Each number is 128 + 32 x the weight over its row's rms, rounded and kept within 0 to 255. Layers, rows and columns count from 0. Numbers have three digits each. The size before them is the row's rms in percent of the matrix's.

# down: layer 3 MLP down (transposed), 1152x384, rms 0.14, rows 885-984, columns 320-383
# up: layer 3 MLP up, 1152x384, rms 0.226, rows 886-985, columns 320-383
down885 099:113074114129113124136151169063137127144164102101103087142112102138166123154094060111124115140127186134108109140175139145157113165129137130125141082163144131132138135097113132186223141128126109
up886 100:057071101136100167144062130075163178160170131153174096171145168131105104129137152060137078132189092117137107128146130086181111121151090143115161216119104081123137110085111152135167077120100061
down886 096:136089112140105104164123195077091082096197165164190129080117131155120158121102148129142145126113137057098171128141170091154133082124073115134150147095124116127086130150073122199122141152102081
up887 096:193170110111139155146160149113127133154051112122110124113144145085113144101080143126132138137146148102148105181118099116103144080099108188153099132147150075110146182045187118141187085188126058
down887 099:173119169100139104125126127169141124132167086095113146147125132092137123093130115175176135081171198149173106140103168096112138033143125175141133112126141110127107125124172110120127169197132100
up888 100:156141144126114089161126082147057121151067083124146204137123122179107121171099120151159116125096142102115075128132055070143131102127173143153099108087115114161121077160165075127110175155132194
down888 101:172150093175092107142099105120155140121061117129177146127147082171128135076124151087068124062139136109123073081096102131123101114121133143119125137124056170101098065074107139084122102122128101
up889 097:106137160138179105106131121133107104109149154148156132098087115103137130096111140140138150175151163116136117086097124119169111119185185071122152112080135169068137175074121098159145140097140129
down889 100:132093113130138089080133149106104154150119118088130169115125122095156167111107181132158116226126185185182092094136125080168100145103188178132147092123119088174145128035141184143179114118140140
up890 100:140083054130141132210142128103083129108129155170173092143130142138104132141142188162086042150125166078127144207158152161130107145091096112135201118098138111105202135154127188167140123163112148
down890 097:092045152164102109098115130066162137121163079107165113132135115122151167125051120099094101128128139091109189122131162143178161178109142129112173098102132178116112157166122110153136131100203079
up891 099:163074116211078141127175161087150148134094087157120122131165108124048142121058168115125131162135118149129167106090119158131128126120098130090122124070124077072111148123166180163124124204147109
down891 095:177173104114088145140144126152145139101142142114216108185125141082140155082167059140108140121128101106089078096126115132180145055133082086122104085153094130159169076122102117092103105144127135
up892 100:116214114096130078155093152128135150106069112122106168119142215074078146107124114098121155092125148122083122132063119159132184142101141148171108183147142121157132147116155118156105128129105122
down892 095:168120096138154170083117076115177094112155189128123099114121158107130124099063114098136143130150123089174115101067131100114064136161069223150113122118145135146129146107083130130143086101142084
up893 099:116110112131092069165149115100143115126120145118144122133158160135149156185131102112114130139112158154054083180089174099145119118113153113061096163166144134108142097104188177151173086081108066
down893 100:092143073090125121117125142166109174178163123115127152066074132132198118106131183083131135184070157124127058074182093123142132142125094141126139113129116169117137123100118110140146149106152123
up894 103:113137128177176106176101101092161179131104095121134130100115170091099140057094123095122107189183173129125101106113094127073153116174143119144170083065113115135123130124106175136133144131074138
down894 102:112137134113140127147103126071106119088147117095157142114047107113119101114122095169128096180079095135123130177134163143125098106137128097177132082098107104121118110144114134053159118087162115
up895 098:119118157090110100103154120139128144119156119101129088139150107135118126164154084136117122127131176113134152136067139169159175122081093132130140127156156128177110092138155200156098130181126127
down895 103:190085129170140109122106061145119165116124118125102106118151086147104080132190153109142161103168120127054076163181083154096149120109108116147142098126113181158124085084097044145109180182106166
up896 103:142092072157156051166169107117159121126097166168147086126089100139148101148148149170140112156108103131098102104052135129172103126130149108158173140155178108121110161112136142139125126161116110
down896 103:176083121185167190126141094111105146093136165128187175126099137091088154172116124112117155123116106146122100130131138131079104128184131104076102068123096159144168099139187129093121181185084096
up897 094:061147141102142095158081150057162119156119148099134129117120112136115085162161070171107110127124105146131121112126104135131037124068095110197142139130102182066165137178098134195167147149181064
down897 091:148178118155142135111125158185133121174070159151090158139113104150123158117093137127131131154134111098157132142153103118096096104109137088135053140128108150073118122128106177070163131124141163
up898 096:129110110161146177152147100121113097130145178172121112136106078105143162191037188135104113100154118103137076100150174142105134100130158115103117082133165151113131134135089168125203094201103140
down898 099:099147130118090199126131121185142114088144143128110138172099089118125134124123145115126136091143106109099105200142139150134104157079107158183174133111145116088131159087106164114150146189206122
up899 098:135110143102124139070165137139133166152120097109110069155111197112089169170125147186136185135163181125142153090152138156126192079167111127104203161075091120133116150117076096106141140149090107
down899 094:146138181092088161167130119117105089078200073118150110072172166123155171086140158149093116160134082121143139180122127130162139160145125107145112146146145212070146097192142148109067112174187104
up900 097:153130148078155133129088131071123166133169167118093166080138072122127121148128098164090083120207152104033122168186071108087093126166122151113121143165151101159099161121123120081170127101102150
down900 096:159118114097143175086093089176103113128175192118107132232150085083104128125181111120124123151111123125149095156126136124112115091152122181155125116156143136160113180174109124081153105147113160
up901 099:125153140157128118097135119130059102112142137125164098140180154150101144095110127115105131147109143197155106143082102162171099090104111158123131179086156131105176106119082198085182131129120123
down901 096:155143161117199149135107143089070133136146210080197135138172215117154146218116115126118135162175150203117145171114125145124070124158086135143093138116173137144180072159101060104152138124097091
up902 105:102126143193132155111128119102073167150121170177188138159138202164136130180106122156138155174112114091197144127104115127138160115141158093147165135114109115171185086119151124152162144124135128
down902 106:125158140137098145199131083097169116158145156070165145126084107151194134208121102097135155159142159138118114141102184066159107093112120122192125163090102145132089136149111138152108120131119119
up903 095:112106172145100084205148112129117118151150064159152110211154090153133089157102151166117127127110123194074124176123151125130148035130123150146205126123153130085120086162123120183123129132140157
down903 096:106126132078135124108155151095149106173129089107151114135076129158109108095151126146120130134076105079152087125149102159141077106142164156170050070106115194145109128196134105186097093145108094
up904 091:136136180149180144112119112137107126116180079132093158155151115128163161164115125109106047084140114140132116108106171140164112127140115095120144168106138115078121159176168174177165165086123123
down904 090:184107103158146130136184036124167124148140062108143125165103143109159143073149109122167114105123124113116120037066185150132094099159131127194123117108108137117129142109102116145113145105158066
up905 100:078092106158108117139102143144198141139121135156137166137090148125079120157140146199151105175136153135106138131143120103087167144166196104063169147156203127118112175136123139039155150152086153
down905 099:087159110185079126112108136142119108150177129152144168142143082169118095112129146160105153187162159116111114114173156107123112104116136129097093126127208116133125143083204129146062144126113116
up906 099:143163134095110100112056171156189135133092189151141125137135165123129121155131144159123139100150068111156150087153115119164125129116148146091152112171154080145097114062092141130078110103117082
down906 096:193127074127106097117099106189080084118102114113098074118106041106115151110148157137140128099110092092127178133125111132162082106180128148102131183145163100087085150079150140099135085132154155
up907 100:088122151167128201144143206110134118141102121162146157080136195114077162132081092091167128104145111095126119171128144122118152108107157133109136049138108132108100109143118172135146135136153101
down907 099:165171131081167141116098173113110163140142119157086131140129144110135127177116099132187137153182170168181144144098073120144094131112155137085070177199119093104082110042123166171157118104109123
up908 093:120114119126085149093137142190107103172122135120142134118097153115106124129108210146161191124092148132103122130089130132162132110112103116089145111142199146127135109108067084143131171058124094
down908 093:116092096138102143158120110093179173121135040139087161096166096123100158132178094157092140123144160162111126091133142092087089170160104111148081128107125167112111131111166144128106102126195119
up909 103:138152128156148096087095051133098137055141086139139138169094117165079159148182203115140160113107152140124127155120119167180140118194071095132124169112155116137156084149153127104162180111084094
down909 100:130108101179161113127092098125178104133028115165152148143184106167146083095115173091110116140120085126087150152136091133150138146093163175145129200098140126120155103171081126140171185162187104
up910 102:184111099114105140138113114126143130144069111162079126166168092151111135134143119136138113062125166136176113135162174116128128129083088128138139076097085114101180161193153134134146112094102059
down910 100:128184099064122114137104111187126137121159171133083095143152198153088131075175106123163121017065081121157120115122142111166104172172121065057080079157147129200152118066139127133086079156133113
up911 102:126158120137114122152162071121130090170135122185181198059114147089156121147123199124082125192113116114118160102106165110147131150108115148181119118091129139073135119162133079116145146109129141
down911 098:047166146143107141167095075143156139148161152145191111106098120092193095188125173129088090104147116143119201132128163124179132157140124152163148089129116200088127166129173163129159168130179155
up912 099:115155129103099051097198090117159126101122095180142065129099095134117146159139190186120142181120132152073172174181128127157148097104152164192111112129138164118110124151129128161133125142142107
down912 099:095116098120110099147136119125084132154146096110113083159139120115152169094083082132139217135107098163149151056159070122063077085178072137106131195127169132147129137140080117216149166138136138
up913 104:173122137103103133149121084147107080124134127186095099140129159164164155097147099130147127109113143097113216176056159112162166097153128180096081132110091117117159073158142142144124135066156089
down913 101:145103123157205145092154135116104130149177121097147110102157108157116129179134131133090093046151119131104148084065144124155107108089087137111066109156138079098124161147081075105181154181107105
up914 101:150127118154070171096077166105134081072116136051136116107067109138097120121177153087131133150123152095130172152145079080172072143127146125139172130064148168158121068138124121119073125154124134
down914 101:141160162129122074090126097185188105104089086131093148120110130135125215162158076139122147112135164146154106081160162137130098136150182181129155079130096091093139126038094097192130130084063135
up915 110:198102115139101146177127081140129101102105136150132122116198176082113154155147169095087105171130170144157166174105131165147099054144082063078113181108143160113148114095094112159138196145132138
down915 106:148143145164108121108186101155125061224112096118170116127178121082095134154159200092159201135117064123142144158097162095142151132130108157132133102135140175160099157093111158159149142114090183
up916 097:162148132111092160146135047145122100093125177189082141105182121129166102137158182099111175130139117146080137202191196138087100118135085142140157146141107173165147069154138144120164100098110134
down916 096:115144165148134156129129114097169135163124139076169134119089112148062144090173078093140143113147171095113156147136141137196097202089087172107081072144086109146093144131121201084175131143160141
up917 097:088169081150149155109167142170153071199121133073156173140102170200113142128116172110172194069142160141102139128116139139155103143137163104124089144092102121083164139077122116129152199110107155
down917 092:170131108107090138166139135130126180148075194130098077136152106163217171152153119158118169152143107231189129145054166080098138149140074114131104052118091120156117088104076156100098091134136207
up918 103:089145110089155117092106179114145122110129078104144120114165115112151085146059090099218128104108074150107181131118072109170124154148171133149153167130156161169129151119119103143082167147107140
down918 102:096099130116133101181195134145106116143098146151132164101148110116174168067142133151047105116095151176150117145172066120119044110158150135119078134169152143124127077095138149128154132141152094
up919 098:124121168136101117115163123124092128090203132112111139151178079128129167173164179113205116110178140098122106100192149122120154131153131147162066093122098108171067096101170112089097129043081095
down919 104:094136080099141140085113145190129106163129134129155189041143160126121100144141111114066112160095170180139087124173137076096148057117104120096145121080072169171192159164134106108132125144100105
up920 093:126118125097119148153180151105073109128155164132135123082152101116108097179116081121164134154086158153163153110079127111161217134175148082091092106147108174161159087078122156148124128148114074
down920 094:123151140098108095164128100155075185190089108126129155169142142168116143121110165113179144065133158116140162143128147129169139114114167123105109105143109165092096099106137134108141103122139109
up921 096:126077160134096141114103144126097076112068159155149148120102105120182078121143101108090089152100108110137108161120151141175183160125117124188129082119112115151151170137130118149133173114122101
down921 096:124190209153103150193134102196086128095106073144117163159167127175126079089210147110139089080101111126160152113107167209151106165195055136069096104179148179115132106095132121109150143153156133
up922 096:127163145125127089095135144200050190072071136091131134151139168110155147152135174148065205116129157100102096096101130144141161109149136106100104111117078132094070071173144124127091156114107124
down922 092:169146102126102166100123173136157157163111212123130125101140206060108136103098085078133147141126079107114080111106143123119144097073156133122099127165099099130075092076105101139059128146113128
up923 097:124126080125113121116134150120196116138141114167152117106181124146107108111145178097107126139087101196104137158171094126150138130078123116150088130141147118103140111106091130125116150138108118
down923 096:121092120117153052131110173102048192100128083097111092125076103106148203145134095082074143119074115159085143186120127128172080157115096123111131133078130139122182113074083130107150134058171099
up924 096:146191134100180115125165093142084132147166130113088126112148136067106144148081102086074106114140115154168107138102156122128130119180115158190074139216172138182150121150111146118083113164107101
down924 095:094126188129145165134128057124101111119089164132144180107145133157111031121115137131149103126107133162135084174139118095175104141158145123074169167125119061106109165109124121147144075160138166
up925 096:164161090141092117185119149138142076218143085164165122140149182148113116162085131091059093092094092161207146204172081124126107105140136082124122117114140067142150122145108139158182127083081090
down925 101:155140063156109068165133156149120138180148113178122138127165122065144060152128084147173113162117051126118230135179122164095118078114119158175114170155100103167150088106154098129152127135160127
up926 090:106125113123177108170110072122075126126161162153107151130112168073147132128140070132176119168126108125087160097175141180121142116102174136141116182144103145094088166117170161136176076140132162
down926 093:151138134114145118167146126139105107103194110128157107126188135130168128132112169117137058142102168107135123125153101075137100090158188123120094211164123113150144083186116080117172127093160082
up927 106:138142084117108119200154115147062160120163137116130154126144096116186117111093113099145130183129107087180177184115071147144083162146110072161151047144180154102129087096092168119129096163160179
down927 104:148175081156108107087120098135140122112164148195124099128116115194133127072100131121098126083134123145115092110100126143114169142126111127090124231136128119190197164186098155111088160141125107
up928 102:110111081083094139156126182127110102095144172121205112116162084183159144165091126125192133139149139123126074175146140150145129108107161153137065094160110125053133139128071160131132126096112117
down928 102:115166090127173119112134162162145110156102087112167138131158117128101090064113171146117126153145124132086109071095114080110092128154208135108066082109124130110074145140100105180135115145122128
up929 096:113089087127069165125131119063120102159124084090148097165150191122150123140155093074212135179169157135090048049034112120082109110125122178174156109102128035112062128153134099174115150094091131
down929 092:099137119145121118132083096127104160086141093178078115146150120130167156145150119113050215134131154094140108133133180120171133073134129120162154148171132106142222100150101098117141138134182114
up930 099:165119127168121099202136154129112103193157140144122126126128120107080138104065148188097128134098135102073161131139137081120153125077098146128200174107102192115109132081098106146129134094142102
down930 105:089152131090124140060138158153170136155088075165155121141144064113160064130189150152094125155102127152160075104147137106101087115189091171156095119161113124149115132112105102102130175078151144
up931 094:140147075117156191079145119089074140119040112110147097188101144134196106126122135082138093084092107168089135124099159156137083148124153126136150160152127106083111142177151097127139142101063157
down931 095:147105117138122091175155161120149195115084170101131117126182139100097135174137104100089093160160117194095084160144162145137140102105058067163126097096072131110082156191129043093154179145147136
up932 104:127164163155166098171142158176124142076144101077196091065183106136142128138139144080130119159104101173140175128115167131148151153182148173107151133099145124120146105083095118128140150173126120
down932 105:134155074147181176108124157111139146108123114222136103133141130119096122187137125143118123143138184050158091095171148091147149081142136125144141089110092155086158140131129126116118086137146116
up933 098:189120132122134147103139130157102135099074128135110073121163134098114182138138128105142132153143092125161143212172099128141088183174163169113141078110166103130169079115143115183113173170131097
down933 101:087162161117162152125162117150137101126124121074106122070149133157083141099171131138139108155134137173126134150092193189120137124094119124084129170116129135139199080150129126113118160143129126
up934 110:170143091189110152114173129128084095148117194164156086106125143149071122130138175120159144107128152159113134160147134214085105150106122079116154119129096163148192166065114069148099098105118147
down934 103:161125089149110153141148150133106108135176171157079146124118157112129116083143165155129123114087149066131136128171128159131111074093203116114148180076130200131116145113123155120179156086108094
up935 099:154165125115142137080136097104116080087126083165134118124085091139095122107191115167110133142118137095144112160088102074142113091073039146146095163168088172071132117126161131076137115114106091
down935 098:143126141186133106162102142071093177113101139127185124188175092122121158092176118147124204112192039127125200137115168089132108139090082116176109115142172109167127154175110113139133115139072120
up936 101:178169077119136154093088207120096130097088167114120156093071104140126136115136098131153099138188104096088126080056118137116166077165108165171120106107133087179121092128126133108077055150104130
down936 100:103152119105075089155063139165093143133100156135190123124185115132134101182166145142166152116126182113111134136128196119106166174086120136147162118107130113129084098148107160075176017184152138
up937 099:173173087139165139120106148118142155140077073149134120154144088126094150079196144124095070149143191149084070138132180200081158123158152139058106081089133131133173204145116156151104156123097114
down937 095:116185109159129124099042155124086167108141081111168122127102130113160067128168096150130131132134102148094129085124128112108096141145142101086147122200143194169089182122128156154128116122156149
up938 101:152088150106143145117155114099098114173065141140124110171147160114152088138123056152183085116107106106155123130122159080114133087085146119131100126158094161137137179149141095146081074181081090
down938 102:172130080178136159147134131143105126117154089134110114157111099165109144125105118149138127111131120061133139174158107140101088043179054162155082175143141136117090084076124142119106154103111176
up939 094:144225102164170189130163153117127069133119088162158165152097119089125135115106134057069126137059167137156079120128110185149205094119190131160086146141141092129106133153131151126175071135167109
down939 092:129178074120151145089161179140113166145143129119172141140128147065140094151104109060192161148155196173106192135100152127076055184102111100150085091176124153078090171182117086160129139121151105
up940 100:108123102139125146109122126125157113129121115088102091084121086206178135129141135098177134150144070145145142087115113146097173104131117135169172178108117118141125104079112140133181166112117147
down940 106:127109138117125173156134120102073109096133108139056073093090151138108084183127120166064141123124118164120199119080100127154159082141133109094171164134162201138097105125143141087175144089123126
up941 102:075156148185118108089114145119121128130038108149165126131077168207155163114154111169161121117124116158097152192118120115118146159136082127143157148187127204125103118124164162095086134063121118
down941 107:141104122107102092174131130141140100113131159172124136156157122124104173072136122128096174171118165144129101126084152145071151108161074105158130129089143135117137151118122097159140156095129051
up942 097:157151122171141114114147075124099097104132102143124066147151110124112126124126186119094148114094130123143142154145106104121140109129066183126087135103141145202130091068096177117175142166103128
down942 098:111116197133139169112170187144176149145087141135077098133132110111147085113134132140167121178128107091081176113116093202070106089044122160122127135102145116150145106116118118122122139157117082
up943 099:183153182106125175124114160154129132122092189154111119132139141079162107187170141161086144149132086163131145165176089142088092128127118181116145155146163160108130084188201133164131161089082151
down943 099:130184109078140166121131187068149107140154129091167127144126162162101114063125120201105151091141132142083126149081210176114143121099136123178134102110151129133153184203083122105140159141143139
up944 093:149149106088086140086149177071092094122120122148090171137110144141161206122169129139174189083142161165109170095120071165137128132123098128089135111091126128139091151132113144102127117124090087
down944 093:124125151130165154133157109149157148046136156076112129104114092117096155070153089072169215045129114182078156151148118160105100133131133126104098124135156117128111145122128108112100100127136163
up945 101:098152138110133147178144076120093114145152172106120148104161105109105130117095114127144124094150120097087152115156133160143176144185153024141135200125159187110142118123060104091172179132131169
down945 103:126160133132079097137157119145128151163164168148165153152117108072096204191078128143142162141122170116117146083135205082158152129100149100137077157078093115102143079168112199130193127123146200
up946 097:124135106140164092139222056164116097178093104089194115120104136155148157122128151117135148143161142135145085153120135151110211107179084118117156204127108091138099119138150129108138151130038115
down946 100:148130083110151063091109146156123132076123092087141183108136126182188179128109122158120175095147085141176118175143114116132144099099113135108109078125136141122110092077114111093173152085142126
up947 093:095163118161125108123090151110142092172092166160087083155166102121117191155115193133119125111171134155123167155049154132147154089075122154087171184142101133196076184162133125118122169169127102
down947 095:109158119177143159125115200071106204076154114126096109157121118103117126116131131194160121147147157103110180116149146087160091157126097184167138062095154150156087110138064118134138133077128159
up948 106:140145159139119130115138161028125135178150109086042139142130137139068129068118160100177123157164171124058069156127139122175149102148127122097164062091157197165164156199096153136105139146111110
down948 108:091142118112125100103106138119132095171158190105108108097152096133127096180127072109131085071097129093142077123170135115128129071209098093090060205173157205137104150171134137096122122175060167
up949 099:166106191142144202139144083077113143125156156127142103132098075127084140123127088166073073156025098135126154092187141076078153133132091149132129157197144175166106148097149169165117193155137185
down949 095:069117110104127084096178087139114104096123137109157159092145093164151151163143130130192170158120116123150106123111188061153113130079077165153125113084067122084134105131121129217158111094154064
up950 095:101118166075082127136187152104084107098119046121180118140095105169145108122134127176186117074145149153186087141124137137163115167075114143136169100074120141138106090141123127092159188151076108
down950 096:148076131112084152133146150106080087144124172062218154118125187167121137133175159130092121118058162156162110093124160081093201166084160150155143141144178089160094094105105125145133092068161135
up951 106:143099154131132112086159090139124151174156176144131132132111073156091162128176106110093183153090102153177149130180136136148157094072142098205129174141183143058191084125076113206120129105109117
down951 110:117088153124169147138128151199110132083114166145179053136140111146067087105179123074158141146094110069174154062130114092134125179163121105112123123150099106150119151108129115137115111110131133
up952 097:120129104144106149091169170138147134135128100158177139130166044163121161123100122076140098139154103132124121153090098090156115127072079099079107124152147154154106099133104066128123115104127133
down952 101:098104153143115177112133130138103128108192119145181196134108149121129197137140140081127225143154076154135143135109074193107152150140123120079180126113174100143138084149160150174114234091108152
up953 095:163142127079118119113180139136087122136113142129098119164196136170147131177111158136159145052116093113118137098127095084118119206091089102082175130165115150083110155153129075121168141138124129
down953 093:124184164147118159123044130191145097116119110161141123067140101100131117146142160042137121131145128112168092099141127076083125159152110180106120086117125101147198130138084152109120123139177104
up954 095:091095143147084006127133193111148122143126077178175149158139109101119127175123165185142122180100097139149145152092168134169098144096152099158072121164141106180107148122134032152150177157145145
down954 101:120138112150143168106105165167185095158144115129143093133149097160120118132153137188093101140134153096126124135170119199131185126178135166144143129100067115086126116173142134129089137155127218
up955 099:145098163154083158128164179120123073145139112129062173123129122157086086147112213102074124086098098128129139107081136063085098120112137189183162105171115150120171102088158164110158136129107130
down955 100:134149187097084098096132125108083069156152149107114103074036153126064167150097097147130147119160121151124069179137089170103101088113096140131127172142200164109187148068141142072136142152172148
up956 095:165141103066134132141133141127190096096121159150210229100174123152166125157197166156147058096129085171121096098101146131083152149120146152162116195096097075142165082093131134012094156122115137
down956 089:138154108170127136104114143101115114157141171093089132121172158124080144132106119097112154159129108205067147110082157095161149169148125132120087136062160168121114105118086120128139125096112130
up957 104:143148136107094079115122138128135139186136180112155156172140165103162128124106115074146089123121129178136130089139179154114098151179103122143060177148075146144130189118216082161121126143153097
down957 106:170073154135169139153102129137102097114142131142087133050088123169116224176106114103119199099112135164113145113099100088122099146094139109092057129060124167142168121113124162130146094159146130
up958 103:133097121125101167089208169088150101142082110162110087147149144151135146112113148128069111168130072105136120079138142056100124095163121085150176159136100129145151138084126132104086173139101167
down958 107:146097117163125152144133141079130087137134085078096087103110169176107167123159104157150101098135155135162148159133110111092147214143050151124151123125128111179134146198142099045097174070119164
up959 098:163146134136125139158142123129111109106108026109087159178075105121098152160052137110116104136144087128149190101096135098137149071055116114136135069050084109134118198081179086168175172179161142
down959 095:099081132165135096139123158110116136134141117165174167109097139104133134116154094117095102120129116071161098140164127048109146125066190122135110168132073173109120152124141091137163159162134127
up960 101:159144178136088100180076158097101110105089105121181130193081148122104148114146113118117148058079149149140100068083134180122089155112107161166144155122130125109151119180114137119117135166119129
down960 100:111136162142127160112129079197110128095088094140161198153136146153073140024150135144110120121136118049119130130176105145113116088171125115129134070088090081105075099168165123141124153148158157
up961 099:142127085121118128157143108118110109099085126125109150181111144096145113037127191118177132125108079127174198188102116148087186096141103125178167089026130091113080105139089138065179143108163128
down961 096:106108153127154150063100145162100086138179162184146085113178119100099135126110116126116103109077126091090154140144112156161097088106134081077153080105154110137147132136172066133155170110087084
up962 099:135110090113157113134104157067074110151106128090153111094130130080152135116178153114117169160110096124162122098117172137130134126139154099086137207116171138110145100095060152152147090205131146
down962 092:133139144127126146141148125138182152142146150134150149129094157110162087149147155074181087117112146114170175109110126159158182159125150094139179171084176085151171110157156128137172135110127161
up963 095:122144141150105093161176091100078131149124160158096110138160058140105158169097105077189131134138092119124107208087085165157134121171168072097149105154169129126142126143119114138100114146098128
down963 098:096182142091144129116112185153106172120129173107130147118159128097078141035170198206110155128162150081210130190098106132138197103160155081130179095213130154195140136145181078118083152074138146
up964 097:180118170196104127143159149134136144091088085145101170146113133108123120072102038156145160165169117102112108136199080114153162114089132144093108085126092126142100087136103122151145121177078088
down964 096:116159148116103115176086129150115143176174157122147170152182088166084084156118099148147130187116151096128141090132180168130146122083096186103112090141150089167091079091143085103116107084111149
up965 105:065106130153107121145175198146131165089053112162119120094125137106141151124153111081093141158156170113133122141100114121113142092130146121107146181166136165067165203133112153120142093159097138
down965 103:133141138116104142101170078146123103113192093130153134148079084117142125141102156073096124146121034133110164128082166137169141153082202149063131141150157089091173167125108150221125167157154146
up966 098:057125152116049129153131136184105121114147107087064148138115174179103144132164127133105186111104118092114131121146119106156101114105158178088150122123107128127083145123127116122150125181127178
down966 103:158132185141110117116140069200134063093166131189103143063127087142148132178184111148112128092146157067152135136143102103103120112147165092127163199149098147098171128160109169178059130086144151
up967 105:108083169129075127123131092121114120098072123128160116118094075152118085156168111163069128145112136162146148123116154142120117092085150158099124159091163127121119139079162070108105133046121105
down967 101:158144081147121065164154124118141159137127120115115152176084166158075109132102062187151159101111164141152075160178062117084148123127175151061139177144191182114043143128157133112101131167192183
up968 096:135143108095099122125151105127149134153128115138116126148095170098136195130143102146157092141138171107096160133119136061100097139130076146114101179113158102168119118109109127157158110085088117
down968 099:087151131130122198098111142159100158132177127205091146077122139135188117164116107149104188116168136105149163106145102113107164119167129171147099163130080049211113062154075122076108083112086094
up969 100:129095185083144093067219088155146148118167185124129108168147123126158100217149126092102162146156081179122148213159149128167124139158102109135172145102123163137112127109092128157148147076129171
down969 097:157145096147147103107153093194185137083177127084117107127161135096154124113113126097136120141131102158098080134113082119159146148149113169128142129132100142168169197119183142159126158135105174
up970 097:145159204171136146121120120107068124102135136150117171159147108179090158160123130110130103181126157095134138120169092144119135048155151177129152147091106099089127122121129140131139149122156105
down970 095:089148081137136098102088174099124097096111128115132146143138132153105141111126055156142101085107089119170102111151140142083105121121154145103135151146192110120154112086092151067131061125171135
up971 094:124082157135149135136103115150172087068123080156135082114119105075122181136110169105129188116130101126123083142115133104125096126128156133085176130092085047144122201114109104118108100111123106
down971 096:130109146104149137079130166131095154179156120058111112152050112132116174084188157095109154092134136097153102131174137131121139140144085144103114103096143085142056123105133177171130170102156166
up972 098:150121084145121116114187108180101078174170128097106069097166130080140095117147141112108176151094111122127179131144104127103112177116164131127129091168143153105126122110110090173146083155170154
down972 099:141155097193142132168142145105139116096125106162191101170146116100163137138066152126078119116136113098174119186149127169179092165131179165152077075188099103124094068165118101117187080134091105
up973 101:147169057113177135168082122090103131132165110165193114139153160139124080146088080081107080145148093114162159177133100162089140162065117116062115145151124116218150134158107144150178161172100114
down973 097:113145104069125145156147117060146205172199144137141109184159141098130137143129108109109140132172075078112176122075131071156147190127122132085096093113109136192133073140114119098130138177103097
up974 096:109097090150104174127095123115098129150126136147099105189147099203143176155110134118102137103140110190088144154101152161130123135057084095125141156221114108172138151094175048130126141161126131
down974 093:126119081134096145106104140154089162109120149119121069139111164100126116121161172170123096120171109152102091114130110138169126139101154085126105128095160161106137083194109116100064139219132152
up975 093:144097125106160100113151139110112135093184118063154104067125140134154154102093115151079119120129119103147153175111168118096060135099080140065138110127180164173096136093123125137179108191088106
down975 096:129100006140128098118102085176132085092128124129131139137173141116126110071117109141137123177157151127148109117137125077160169110105125110084120135158150202158159026139176111149112144160129118
up976 099:119142112166183144111158119118100129137164083120110172110115147182094163114115171143134119140151126098175170102118135041059017139130194082118126151138148114082141181132119134104117133107101156
down976 108:083163154133115156122196111136060117116087090114137071130107095133124134141136171098032147125170096146170176119160163152103124186181131145104137185123154093122119138178160167155082129187098136
up977 100:153128121142133086115101153078151147127134154083110150197145138152103129106100228092194136091140150170113127162137128142116129146113182102047177107157128130109089089121095151078151130132083096
down977 096:083067116126078128137150140112131127090167100129112115114128151067145170125194102134145135084122146132157127105131101096172129128126050167137079166122156137090151112116093122147142060164166079
up978 103:079100127127118133078123094160201164212148136174117154136130058199072092196084152143171149116168142099116132138118101107146105083128184137108123035101132059150172124132132095109147136162097064
down978 104:184103103143141094135100132095137102115143112094124123120135205097129107135082146136172119081163168154192085103179126123126101126144138090107087045119109096131174186126121154127129128088111150
up979 103:141074072108134090174110140111178099133155142149107091163150123093116105135094127048114126150143135103177167094115129101100108116113146138165103188111181103130126092147181135194130112182125102
down979 098:102160112153121158102140152166127132114122104126121097160124160148057131165140153134118167098145153081097042195117132124106126145113121040195146124078132082069110104151152114180142091134133138
up980 099:129105137154126175108106171158123119135105095098120120111118175096120123116131144110157146124074106116118081111176180132129116103145089162142095132109133194163112152175138151112141107100106136
down980 099:133165125149151122149151112143160187155150150067123098091068138174173163118128149105172082162112052069139084088151105128170173146173121134152146181135100084159105053052098144110138196107108141
up981 100:086126115209133087160152108111164088162174168160122190055107120156124144085157145016105076131095164078146128120088162099134148108120168141109122143076077072093113098077077160144164159149101108
down981 099:150138145132130114107124187126037124109130166117187132101179062118084122060085075118141148141122076062134131150120137110134162098141124129060122135087072165136082145108119147164138083107137146
up982 103:146129052145107126151156123165113090106127125095091159124138106148069112137177112118091172137092102083097126159122154115047131136147183133111127157103195188129129172133155122148169098084087116
down982 104:162156132126126146116109154123151081081112153119128129094081116201084174051121126155119190096074085164095093151114129163138120107116082134086110066134117160194123061080087088125104126119091164
up983 101:111138099158145118160155139106116042133182104122078131136126106085134154134121129156118121155143140186090158075087146100130169137148080078075136118087163114122108125055169127091055107101165132
down983 098:134123159107157149143116149125095123143094103113119114107134068105116147145122116194104166139173181153198093119110104142141124091126124127158127146061152120106120150196068100136120136156132113
up984 097:141150117118148193158115067136160155181167111129157097104129099177128134110126131132162109071124150116103172088080148134190114065108115106080092156116141100024105134080072133099123189105155102
down984 097:162141149195087097141136080110107170192098125166143188121167139132130156134113112152153134105143119169104156110179090075173124044093128162083151131127148130089120133112071156112183112132148136
up985 101:168133100142115070146129160161173111096121033189151115102163161122167104115125098146177074176102130139081105168166107060080155153083142166089130150142123125131111128158141129163104140123077105